config.yaml
attn_scale: 0.125
lr_head: 0.0105
max_grad_norm: 2.0
warmup_steps: 200
decay_shape: "linear"
batch_tokens: 32768
z_loss: 1e-05
dataset: "wikipedia_en"
Each number is 500 + 25 x the weight over the matrix's rms, rounded and kept within 0 to 999. Layers, rows and columns count from 0. Numbers have three digits each.

# layer 5 attention output (transposed), 256x128, rms 0.0723, rows 38-63,102-127, columns 64-127
477479503492481489492498548468496554487486522489499575509488524503487500507495526467501497485531484500493501502468507476518519508530500483516496516501532442531509525508473520489512488506544495
522488492497511526506480494493472462483449496512502547511447529519479459499487509480486481492493482458464496460520467473486529487527443487431487498503475491504533469489501509483473473485504482
490481509473502532517491509492486486518520503545462492458523489524473513512493467502487518493483527509512502504523537487499524527545500520494527487509499499487470560517474518520523456532496497
489511489469498487490513483461531473548508502501485497480463482540509511459456487477466474480520488542488489550486515491503486512515482493502544533512480476512483481532544490471465455481451467
494501521511487556513517511508493524466475488470488471467506463475535486497453498482512495537501477486504504492480496499510520493488524500483486515535497472491532514500478515489485490463488503
476489504526490517503503504480498484512510510475517473526480514514512489483531480488496516510487503499504458507488483494500510506471551535494504489502540464473468507514513483471543519523509504
515490570516478503500522524516526504529507525507529489513462532512496463473546516524474481492502473483492482516523486473495505513476477484497477455514486497499533518512515487530490508528513515
478481510554531483521522490532507541537487472463535493503493513473535490490493497482518481479535470548465468531442450487547501525550530516533507539453484520537489507512509509489574481480526491
531503499533497491487498497479474474502514497497496469518511471508488493482538503498517481528499468539504485491527507491464486488499534536541473522524503484513480497454488478500464493502473494
477504549500498507510490497494475479473509498471512499525471502495520483524503528499523470482506486487454490506504492532502475468512502494506483492498474459516511515471515578544506497500521488
506459451493523517479484461498501505447493530484498473469524518480498497455502504509477520493464515467493533483509511516504532498541526504458500527451539515461479440469504505522523449482503479
529509492508496530526512468501464524486538502492510469508501477500474499499473522475494521466470486519484493518495503507498476528446512483518459472468478503475512493484485452473516519506558523
504487512490519530488481527461483492456501522517514534534489481484523499512526512483508480483516519519469513454492529454516493508546448486522535499505519487497524524529449465536507503520484514
494510494468510469527475502446489466505504487507505461508497487484508524513510489489488476494502528535494477481520500546548464484510506517500456536468466472488552511480442478515498510516461528
493526484488550517475479470515445485489513497498469483441480457508464484467504462520474534537502470495557469506548502478486532472496464481488500560538492497515498473507487514495520477502510523
497489480490489538499512479475541501486524473525544547478477459528535487478486525534477515492499497486514463501473487502536440515529528514490506504487506485540541501489465462529524487500510462
530535500490458475440503498506523511510504494481521503518522486550552467514513474488496478529462525486523479480495506524518485538487486486489541520505503475478544476456482492471425539495510475
496476517486494529497504528520497476539459476498483493492520502471479484496499476510525523512492480524504511519482450474520511513517514482496481533467530502495494505521496500496517552503507492
494480510561492483520510459507528485446518460484474482472482508526485509533495508509547544523506508502464473540502487506502543487512484526448476474474510478462503471538470502532535464524466500
532516480499516509507501520544494499510507484485467487518511524503521480475493485506475495512486527476492500507485474491538510486490499529501550475496511504478517491503517471463492536518514522
529501482538514475493495532488499476463480477538464477480517494487530458479488559484502454506490490521505532470472458456491493520512469561516529534527513464488480486496489537518491507518479482
475507508545494504529488485533513478442494567546475509558511486472484517507501514476468497494487519477506517470488523523502513499491499525497489533486492494475514560508476476501496499494486473
469487496490498497478534495501525555523490489530499536489468503516524508504479521491502484526462463503502495465469550460493551465499571504563457468509513468541491489515479538486473466498493509
494465507486502501509482503478504508528495491509482496510513473483515506524518511485498496496483520460501474494471484486533495530510516503510522482501469467523523519497507489552503509549483464
498511491510521509483497491479493474511476522500526522519505483504504532467511548536532546475503510504518535517515529481462482509543517538473548493506491499440504511509517471474468537454516476
470487480447501502470504493490518435520487488534495514459525517526565473495496479513517453492528486511515511484484498492480510458496563499522509474545482520480490506476505491498505481487481496
475499509508452456485465521544489497509507467507515479489506500528474474488494512531520526501491483505521525495508509498508535466502497489469499489506479535534517521526486453463495501509512511
437503503549511511534520493465493519531491559503496500521518516468521526496454499469452460494491494495492492502480525485500471480489551495491496507525511511500486489504493505525478485499493475
487486512519501505520487531519494492480505464521477499481506525486528525529518470527495512492454498484504500505470497511483490510490521485493491474509512477524484488446498513489504452538517522
508496498512490469468478533496455512497490487507496510474479480519538496512526527509469492512477465516481497503477491487476525433460515521513494425493479447468523475483468507505486492488478482
466512451506473493494467510512542515475486498529486452534486539490497505562499493479465491471460476460499418495486503496487491484525488515447478503489494499504510542496501510501456488478516522
494498472516529450497490523501531505493481485522484471520532501493511463484473504505550498521476500502507488545542511488489506512487453516507467513504518517465463478511494481522492491511502490
492503481487512533487461454496524514485525490429508482462494545472517523457498526475514508493507522502514523526529480488509548485554474517522449470508481499496543482479479557527538516488499520
530485456508495486513468479485494480503526518506508473522529537477479491518541517523475529491511479509552505504518500501510515455513509522523494476470528470501537523501525484459477491511537495
515487499492507525529489516514509499540482496542511502513498481486530510505502526481525488493466498524455491470501491471484514490465512491496507529485469485489528528529500479512461488469549480
498500483505526463504516483483502505519456476481533498489523506504509509500485490508486507498495523470509519525515475498521520506470501474495511483500495535474496461482505508500444530483504501
477506510509486500508460523505506500496535493509498494504497489543507517509507506489509500516480503487523520512442493495539535532501511494500525522481498519478506528525492509535491521526490489
513484495496468528511495526491462526479515519483492489496534478461502477505503473491499493510515451486466468508502480497509498529464472481534480496510503465519532482526496505509525506488472496
475474487486504493523539481518488542542501512458530481549504465485491465519502498519489507514496531501462507503470500480477510518514502507504495456493488520465534469479487483527428498528519488
513498524518538537479478482480539488521496478455468531486480490507522479517551490515508502535525512484510460534503478486535506495485471520487519490467523517507500488500482510490484469562539509
548493495507501512529475491523520498500502506506551482500456527499563503507454461494539539508541500498521503521497484481489526491509510494476541473493486551504444504473529484483541501479494525
505524517519497524519442517516475501472488456506485474475560510545552511485527520516513496517506507496484463503491536503498496501544512472508498548470496490475472475566522533521502497467521502
517471507473519523495530532510461517478505484543516513484504497503507516516519499507512498502461482462494491506504504530508486483528480502488493526538496487497492529527475509512525490505516532
469491492523518522526500505538500520496503538491497470537531483435491522481493534507507504509491487460486506508490483495533490539509510526539496491482484538485464496490497463519503507506504553
503459523494499491466465472504483506510473486515498508488538491526543495502512524493509471540498493469539489515512481516495516508464490482500484499520493532509493455491513484541524463503483507
516533504472488503455467486496543495505486529519481550537538486491502545497466467481478545488478493504484479489507511485500489499518518513483506503520542483502467465541519545485492528502494493
498485500583471491514503470541470518517484505472551488497487493475467477491560514503498523535494525488442496479503511495499511492517514486493491514501484487505489541506481518507505489493529542
512520507468485483512476500522485541528479502501509453509515498455475532470504488554520512501463500481491543483465489556513485525476527497508474485499493514476489535499521484486515517530507494
472495498543490518446565491500516480466516509495503495530532482503525502520511501494512534517511479512466521460468577513484462487524520522490487509520475484523492493488497504529449468536497539
488462534491491518508503521531498491492485502507495488465520492497492476515509502482504502518504488466519455490504446487502510516509503503538501472489537504480517515488470524474484478503493512
470496540503511527460493500505551491523472500475476531491519492494486514501521510469521499497501513533512533487507527498504461491436505493519495483483502448493507477520498539493451492524483509
509506497487471519501472491509469519518516483528496533501527535460473496480485500500533544509522510504533483470536521502527505514453510472513528515510486497477449522541502503503488480509527499
# layer 5 attention value, 128x128, rms 0.097, rows 39-63, columns 64-127
526492469489527516499506511478472440477472490495498471471512484515501504481480515474514538484494541503529483493493500494530527496520472555529501537483485499519512504509515496504468504480518512
513504510498511485535513511506492501512508507545517509511495517485507486549491497499484541517460498504502499480468487471505497479492499496515490527492518480475489495496523491462504516486461508
517488536471508512448520524542536468498509497497472514495553524475496488498543483487515465483514504489529477493498519489527537528505497527509510470469515508473473509492478457498511497514565513
545498511505467499468512468498500496484504516481519479427440509507495511512537540513508491484488497500492538518478503508485522402510523534527499500497495482509494537490536532481520521505516481
526507512461476504501503492487482511518505488492483519513503512482523496490490523507481468496533496484490531520472506481491495516477511512535521516499514518498517502483470504501522529495438464
498484519479499504519487513507493468490540446488478520519530480509522561482476442500509521507536564535467503495499514498500492518499505519495515536540492481494469494506502512523513490521518517
497487461466449488505534497497512547499514494506524509541522472530468467549497530500532520526457534466515513465494498475486498520503479450497477465495545522485525478485497472500472440492491486
464531485511491516499498508519495521520543527470516501503476517507528502530541535509497497469462558517499522485472477537511497484476473492520525476469503497519528541490480521540505508505492534
491503477474487454490507477528521502467520509506480506531497499485477513498456506482492517489491525471501538498554537509503469514481509532466486518487484496523518510497526523493510483496499487
524517495483496499506468519448495535491478520565485495502481529486499478528510445522494452478548484531495459486474496506491503495468482494492515487513459524495517507459482525498497523511523517
512475502486528508443517493528490496527460503490510516458503534498496525532508534507514472524508496489497474482511525510504495484523530523483508474502519488488463467487507500480518532527515475
490515519513471486498455496475533484500488519518474531520504460526495511491503462498489470494469522527517473461505502515440448553476485510481495523465506479507495473493463519552512532504520513
495550512483492466475498504491480523533501484504510512512450516524523551484520463500491533471510475542469503465484513525503487509466499455467475497536520501471498466463495488513506497511486519
491530515514528493508463523489489486471482518528497515504525501492485508514518498532502487469508472486480480496452510466494491538511518545518502523532514521513508499524504525480500511477479486
510465493512473499518483500509472495505506503493512474504509500481476480488468457492447518507442540472545522456477468489500515535467481526474504536511498501496479521503457505466447516528506507
517510515503543512522490484507458466541489469492503497463495482451523468468517462537463505503533525506491489505498491519506515500473499530525522501488486523500483459469482494505518480541504551
441513537533465511473486540532487552509500508529491520501491499496480539479466463477512503455499545486455520487518548452480496519512491473513495521568468509522519502507525526481513523504488482
484540480498512493544501534490462506497518501508485510469476494485553490517517455509458498505519507482502536542492484502497512459483536488503532495485496484495506530481507493514513519510508496
514512495516508502494538502484467498492491520499491464488495502464508497507512496516497495528522462512504529551514471470487492509472514546511484503496453509492517505472514493489512463513491481
533508455503523514494461531534473502504557465504493498471512473525495505550465476469476497488497478499500542499500500524516525524489528464521508484475513498481495561476476491514493511483538510
433491505515459497481503517488508460473526492510524501522497495511493469508528494507554479516505496549484503517509502457500488549527476490516487486512476506509451467492549502525495525496481530
534478464479561492511510535512489511461499480513486491506488504446457490459483509533489505496492503497542498514458465506496536485512496537481498519513498488471489521523522470500514530451525511
545520518495506492514540459477512526500502487523494483485518476501510504536458469502465544504481507494470455476542520501432489517473519500483496476512523482474466468476532439499490483533514514
521470528471458499474519485517492516497505513508507491500512485535525489508529484520477491519488477513494505493521484458483475483473489518493490468503452496519475500543486491486512510530518470
496511497530482508511513531513518498507509486458486482518457492508496541508517490504464549493504501516469468518484493475495502550505459496447487466445475478515506464485512490479523438519507511
# layer 5 attention query, 256x128, rms 0.0804, rows 128-135,192-199, columns 64-127
527552442444539527529493518501481470477490504536490503534510517507549530500542481481510558518462492510486488528476549474491533566454507500533519475473528530481513449486551538494473563460433529
494517491510481449505452500500499528496473498480495483523511522480484513515527482518491487510519481499516503491543478486536511478530536473468488508523562471485518547509466490470515485506511476
515555496496495497469523508476479512471479507540479473485485473533546493522526467524469524536496463493483493514471504510456531497499512535520496493514533508530501502505486514543451542443492525
516515518501529502497516518517485466483509495459498442525474488523488501497516492495526480501504520533489494487497493508517505544504515462492458478503528457503539442537486469537490547494521489
500540506477510494489475490499471486481492525552474506508473452496456511516545477512501532474474487452517488503524476543515526466468442507509525491471516485469497485484494534496467519532495522
515499501495534486493515530477470528511491538518523532504532499493491541535500483509534465476522485528516472495502490492492496506492504502532551471486483497466495490489515487529507518464501485
466499528536451517480538492505507474512481498558498495505493517496521472477517467492511485504512501490481479514527514514527486530509474482482441474495504475510483481532511531519504507450502466
460500499559480468508498510526450517508485489549506508491501569471509498507470505505509474501468490508490495488498552449492494484526481520490443499519484499528463531521477484511514480529509519
541461490507517533489490517521468507461500516475531526486480544482535487436502523468517498512521540516480511511518510476463499505490500502522490484468456536504494441497508535494514484493524496
468529482507464464499501492465520486520469498538444463512519508486513495518464456537519481496469455488527492480518529546504524522463475538510475480519535494483477521529491446444526459500501505
518566496508475453528516495484471505489480531501500516470521500525522505499534501477500499523491523521505521527447494471491513527481526482515498507513511494537532524489514527507504525491509508
503502478476474492489492475503466545503480503529487492498502481461547508509508434492450494499470545483495482497497487505526482479522515458498515497458528487511494524536510475504476466517549515
426517493487531463525511505517475475502520541503506519452537513493475512485506510478487501485491503491492518449449480552507538498523467471515518575476528489446494468487543478463495497492509514
554482533511513550484555497493519502550466472504515507489485513544490550507480512501534456466509467504485558511501483494507480489464494540496507485507526466504526535503508511553496500504457479
477474489506477479524501529494535487525503477513481451498482492494513491510525532516506477511497534509470470491520489443476486513484528510449542483477490510513498520502515501472529486451462466
470481517515446544501488506483525511499487494545507526473466533529490479473498524512528509524535444498516496450479500453491499480545473481524468492526466538485513496488489472504513507548492528
# layer 5 attention key, 128x128, rms 0.0779, rows 64-70, columns 64-127
484523500499463483558515519459485459479509495491473550544506487524525528517525506495429524486546547443506493521498523487504518526459569485546509518557512531490559460488519524511474516472487531
473506478526484486481488482493544542529488514538495477504459525522475487538496481513510494513511490513517484479503482518545541494529488510504494479493516492530518458513495432500491504543505493
518484527492455519474558512526539519452497477497504528458448477476488517518484511513491491483487455480511496486493519538483523534494478513443506538510513521502484528553483502496497480508512464
497471496537483488510468540489547510482495560544491487529518529476488450497462486517512503527467470520499478505487531484500522483522468497484508449472496482485493486457531514508489494512505484
540499510481494549508487495469506551535485531498468490510501497481518484495525470510484509506500478501488467500484472477444477509451548539496522451529500503522524522494491501475526521473467474
516516483522480479515485500471503505502478494485506533444508496511497484476474504509458456513500503495497498514490484466513506550513527514511529510524480488518552499493515504494461512518479484
525480506531548485458450492508526522456497526479526526475493503539463511488482502471533550503490487508525501510554498513499525470546495487456488515510497471501479529515480492478500494514508497